Weights of a small transformer language model: untied embeddings.
Each number is 128 + 24 x the weight over its row's rms, rounded and kept within 0 to 255. Layers, rows and columns count from 0. Numbers have three digits each. The size before them is the row's rms in percent of the matrix's.

# layer 7 attention output, 160x160, rms 0.248, rows 0-159, columns 0-31
099:125144158091111114096070117115148117131120129117134087132154151100123156088097156088138116105172
108:146132104145163096127109121163136121141159199179101145133151050130147108104156170145111160116113
104:118136109116162150137159149136121096146128140143145132120141122123103162116154120180159145160146
085:142142093133068148074131130105131141126153160108119082133127129117169120082116140136114126135142
105:114160167119110124157089137124093111145117122179179127187147127094120169133130172093171085069125
093:129073117113150165163132117127120104138139083114121138133076156115137155116141165132119142137093
092:089121169129180162107089190114159120103137171127184130134093137139122143106138131124180142120103
099:124082105119162109125147073125139129174129158129165117163132141125120136119113068127100124123155
099:111116117146145118182122131113099117097194143187111103082142171128154133139165141105133118031148
098:091129159099107201131101152161120125109137140156185127183146095129163120115157117109130118125131
088:182099107134103128116149140136128122165113119065127089163157127086126112115156141114129178147092
091:107117114114150158088097114112113111108080085098139128139131104146130168125127135156125130140134
093:147112113108130141160123136130110110124129145139145127134074114173110164149123130136092132110094
118:141097130126135155130169099080177129114113175141082125133143165082112134164109152145160110111125
099:146157066139131157130115085090114161150058121134133090107126120117088161093104132108123131117140
100:125148128178086136101142138125111192117136171116135140136159148147163129083102148128173112163111
117:150080116126164131163148121119154187166080150160133148140155088153135122157117143108072098084078
089:109192063170136104140078118103130150152125153133127163155156134141124097150119149112126160197102
091:153155137158143118140177131159150174113100157109182154104169128144120114130116136114114110138137
100:116125120127119110116141101190078117104097109128103129180112108135157156131101115117138131174171
102:133069152116090110125090156107107120152085160130148130126124111158122118072140103110148130102145
099:154152152130137127087177099089095181086150091149206167117141125117154159123127157125098136090131
100:138081112118138130104173139132117099118103120120160172164064138094120134178103146138140157145116
094:148108123129122152139120165132133145116128084103155134101156144163128104145131175135153108123147
091:119152109130092112135100144122107060111131146141129094155133053160126187151090126102172146172122
100:125151188153094147136152179138123144121105093083155171095147115087183121105081152128176154164087
102:100154090155133194107096137129143137124130106111154141149190153119096167112162149107120132112099
092:116150101145134130107158156111108114133131140125140107123112111118116118150186172123154166155134
102:090161150149174156121158100072113130157118149143121135141070122139094142118091111098132155135165
094:122155122118143159086170124119157085129152104149074139096132160166126124135167159162150178145158
102:085139108104108140094128156137121131142139101074133146169146099095101131158124151109175106147136
097:092088102099097078139097123115093142115135154143150132155133097139123125185188124142124086130130
091:104125075103112137135134084091132124151173130129138144163156155142121154121140108142122136143129
100:075131162169102143124165134170109129131108121125141118167156098130126075160079125131125167107106
103:110099133122106105157123139140116143109112148080149097110076083137103084117174163149125126175146
091:104132130107120158109165187119147157146153135173145082138114109097161168119096099142147099162158
101:126159160070142122127130122130142128173144129120150183123093105149219127112116075150123141149111
105:117103076092114135110114130150086147194144164151121121132158154088129127122109163155110130134134
093:124146143102153180125132136110145101128123160131100128078113124146127158129145137159131082079181
092:133104135135144124083101122114135146158179148097096179139087166162138140077162137108106109137139
104:148177130191089116140113108120131114107152127131127154124116115108155153136135126119139155104134
112:125117136120122131144153139172192179146129083107115196173164114136126176166139164154141124099130
129:146138135103110154134145099104100151076182162075144136106112174074131114125096114093113132067103
090:125132109163088141103125099101136099132163130149123144138145150148142130124069156119128104137080
102:102181147149105128170173119125110116119103181139130076141143116081114140113133142157110133139138
107:142133097139141060107135180129116188087170105113146091137128096108112125114136114181116123128131
090:101144159145169168162088186186141181110124144107133184106091127093098092178090094170102087164138
109:113143129145130109137080200133158130141130108123084143188143165166148110154155140111119161129115
090:101097096139145139159159152151105135109084094124111189145118093084161152109126140161121122136146
119:141106106167097090140079125110131091155150147127093173100130158126136092154145162145077150114147
114:141208146112185113141153111164093162187118116127090109119132064050141166115107140120133162138121
111:132156154139107141111118156084141148108124157122077139145157112157130123128158146097077055120094
128:145125134124103159180086185139081130168146151176108129129111217136090131116084140159134185146105
089:167141099173157172154140152141142112160096149102097090145104154151112136123090144114109085109116
099:086143110116152152084108115121099160171182108137131075139126125127154108139147134119178129151120
098:125148159155109133124167134152113102101077122176092178107160165120094128156129106082156115089169
097:153122061190064120132152154134181104120104161126083109128131128109128146132135107100154138130149
097:097122161132090177142111110096119099143083123090141168139102137110112084129132102134118132092096
096:113104111106130152101151068079139082182131142151140125107145103126098138131109163143088171140143
097:109100122182096137110116134121164142164136086109084147113098169130099088124084128110108115143096
116:138136091154098144060123135130123121150209060129094104135106139147146080173105165145099088127107
094:117105137131151168102113174127079104154161137125089171110129119108161156084135137117144116107136
104:164101125104137135133104134110145082135184050160103122176140121036089133150108099119116110130119
091:115078111139096155112115138144081125135151116141101117123133110085131113093105141112107103104119
096:127130160141083161108135161131145094179136097159116128139133115150137174113091094125080105114119
093:160145105125126130100125132115128151147195170133104149134154155165112082168086099161184119173105
096:159119114077082147120058099131163116082110103133129128141151177091151102126144145130123138109105
101:158145098119135127136123131145084129092117089094197147170141132128106086118181120169106093130114
101:102071143144119163116121126124135178109132138099098134100113097108168159142156109093115118117145
099:140124051131128154114152104109140123134111128152144154114146174150130139148124138107184122141071
095:136124167154076105121191098122084108140126166134131137130140095167146145138094167146153102139177
113:106116109174171167121105122117148097115140106108121111143114133121098116126141126183111189095159
091:104176136127171066158166143143114079107105148129109130112141077108131099116111125142130150107113
110:180135096187133108143121106131161147137108119173117158147090084095148054149107136138123098168131
096:159149159083116089100102139140157177117082114136135122128142121099184145132113169116101137116148
114:088121107139118081158120106130126108136121091088154164139114146147133158111135110129080199132118
122:136145155153162070133145095150171136155073114119097123076144005103132184094145100128151090169121
095:149135121135109113149109109151115105107078103088172174098129145135090101117090114135094125106067
100:127139126124130151156182154107094150137171105122146095094155099163152149150138123160181133117100
101:072102136092089152097137122125126165098116095134078152084105132124115172157136071152090144141104
099:146123122138106159151062146133122124134130130212102104156146174099123140137141128104215126131098
103:094147128150121134128107111139141139139078132117167119142163133137087131127154112187118132091142
100:095168081157172150126125126106095116061125128140102163123128155161137122100082088128092138157118
101:086111133146161086106119161110118125136112123085114111121104117135135108094109124128134150114091
096:148127154094152134156109137135180122102148124166097121122133124130062153084120136132079115111172
087:207116127138120130138132098117121136156132094138144108115142125131094115161097142111139166155121
103:117183142152160142163127153101116089100135120137161109119141113136133119126167134173115082095155
089:152145071052124116165153134134067113138088164098145101125112141120106120131167072197153101156095
097:079134136073121121143109092178153122107141108129138139142134114155132093120128147123167056166138
106:075102064120151125113096156151155129142141175130103130110149174123136111114121090123112117106130
109:151167129080134152126124159136174200128098123127116144172140180110099137169136130144143179118108
096:119131187103099115120153117143124134158086114093139161127107136147140133085142108125102111109151
093:169101124122132131177121133105162131106150105077110135153149109139081152110120142126099151132156
109:104116116151148119126158116077095143115141150136093139133070121124103125111117120157159126168115
091:055076137135101110106122143124182129163131138126083128174126105116102084140125112169179116118153
097:093116132153144108185109155085124203101130136122069147122111198095181137133113132120092127147100
093:134116123131156100095144143103129110121134130151153121135137111148134125128130043128123143118140
098:126160170124111138094114138160135128054127113075140084142172101120145132110121147129157148123100
097:152120081155119136133106147119118097144116088151093129124146130100172117106060191128126146102139
100:166125151174068103134175138146157095136135160178124129116144105076145134078122143089159123125111
102:112135099148141167111134103220125169082095166134147122109134123144121100074145113146124095128180
100:159134094136145109117023116107099104102083095133122155140114128105123111130142195140107117095129
094:092116164147127098115103151167114133197158127126115124140123143156113147118123152105118175160116
106:136103151139116107121171157098096089142097139137101179093114127110137138137166129137151096136151
094:125102091115156114129161114136129141152114114121148129100148150099137175108099147136141128063132
095:116139131121119184123123080093135156147134157142130153148152120095128158109109153138162124090119
094:133138156132153134161153213170114129138126137124123144130115087141151124139148136147121092112104
096:134139096115105173146139102094121128156131131140120134144092108164142102116156133103140156123119
120:117174148097135095074106137127189164115171119089128086099137126136126136134128103144143119116100
099:104106136127127129113138145156124094124156175138111125158118121145085110080103137152166093144101
106:146168165167100130099114113150131143126142086126137131133084141137133159140123125137127118155180
101:101153148135123139168186133140081119134140110116083105102113126140063166150127172089183110108098
115:130103095094123131146161127134093089095109092110102162083109078186107123056143119104128164068134
094:183137144151110140132113107148115166111168116113105123096116161157133145144131123142134119070103
097:143108087125136115117143149140121134120083132103115094116134129124128122156084127132101132157117
099:132123166129124148099209162126105143173120104095141151178130149178140120153111085142121115107127
101:133151133120112153164102089151148077134126147105120141091134105116197143157169132178162139113135
084:118144106151191114124179179119139092112102125133092101129108134131152179135132153112150120116141
096:149172107097101147151097140116138094132122098137141150141146113157122100098127163117159154144126
086:130115135112161144117141104138110152089138161133185159189130093082154129117182130087133146116135
112:120116115129181134126128071177149102131130074160117105089137108146125105100144126164141124159106
090:140151129117110119141144137111143159147109129093183182118135164102095110083119156114110134133096
097:110129101117089096163157150129107171102168143131141073144137142113107128138124151175144109109045
091:121096146165177170108093163139161153103130149121096119130078126146105164136142142130103159133108
104:113115109142110120132113121187157134114175149115138147110120113100094101110055100120158142143196
091:138128062132125145130130092128112135147143116125148142094087090117119119125140145123067120134115
093:162129087107140144131122137165132113131098135148094106083113137128094162119110137117124132148123
099:110112116153123137132130127126138123131117120114136119109123131093113102140146113150112159104087
092:128110133095081109102105158155094110126147161152166121152116140189167155157120109134134097119144
099:196109128092118132181130147086072148143132098146123094163110132135102112121148093175126149117161
121:110074120121085080072104116114181109160107145160158169149071092154094174142170135183148147092117
098:131102129161129112143092132062127145141129120102161138133124165135147147148082167102119117126127
099:124128111155120130094153181106160149125155136090159103143126116138164158148146124069105137110127
112:140148133120106128094095119167106155080092157142131125130154173191125142132121111167083103148179
097:172146177159142142062175154128140129174140123125117150143149116139112142155157090155086152067097
084:131121125146138124122134146119094087120135106137069137145126127128077111132116108076103107091105
093:133125139127127110073139082109088132152127129141108104173148134141097112162131116123164120109077
088:114118170109134124120116130144098059152151134141118148108110116142094141123149069127114157150115
102:056064128117149125122087146166088140097125091106174093155154098156158118116082079117152133132139
100:125100119108121154163184157140167144104098155125153098184049092149171138147076146145123115118132
091:123165136137126137112142138138156123137079142109141131098114166122130150119066141139140100128158
101:156098101110106075179125106126128112110128198109141125142179123138151144147086123173156140113116
102:138131117163124079154104154111140117120105189097139073142107131127144082105114156129108169132104
108:111134164114115151135129146117112163105124127118078129130131060107155143143127113154118139144155
098:199056135137144155095096115135135110079115119078101100147180131129135103122136090129122087095183
091:113158165182135135133121136117133114125141135145130130119116152127150169075113127103102142131125
101:171152131144139143112146166134115111144164109166139104139089142095102071148152132186119112107083
110:145163066181150143145115143127180077111139131153133104169108138118161156131114156123106120162166
101:142114153093121117154123119114155102152125145116156183112134075142102141134100161135134094133117
101:163095108093152114111075148085120119103172162130158131130166142149130112155115123131103147136120
092:127155115108158144130124083171136135106112119173160135125131135129149140146095144106125125069114
097:128105155147130149162152098094132111087144106113146088127103120142153130149108139122164130122116
100:125132127125136085136143137127126102087116156134124168161102157097166136119095141091113152159093
102:156156112159090091139099147128151135117145074104087137133091175120164096175112138122144164123116
094:140130097133118134144154128185121105104165133138146102144128127086104146169166148140135080120082
105:139174103163112100138083122107076112131133119110108147088144092086136166157149123124163148125129
081:126107111152124156123133133130117143133094162090153132135118073170139150153131117114121161165133
098:121101152145149096072101160090099124121111108161099106141132149104148135135123160150107126159156
116:172140165115146079102127109097152099137102129139159104108168161146132089099123141143134105130153
124:136071139113091148187130104114121127110163125155179117102141132133091143168150121109144194165147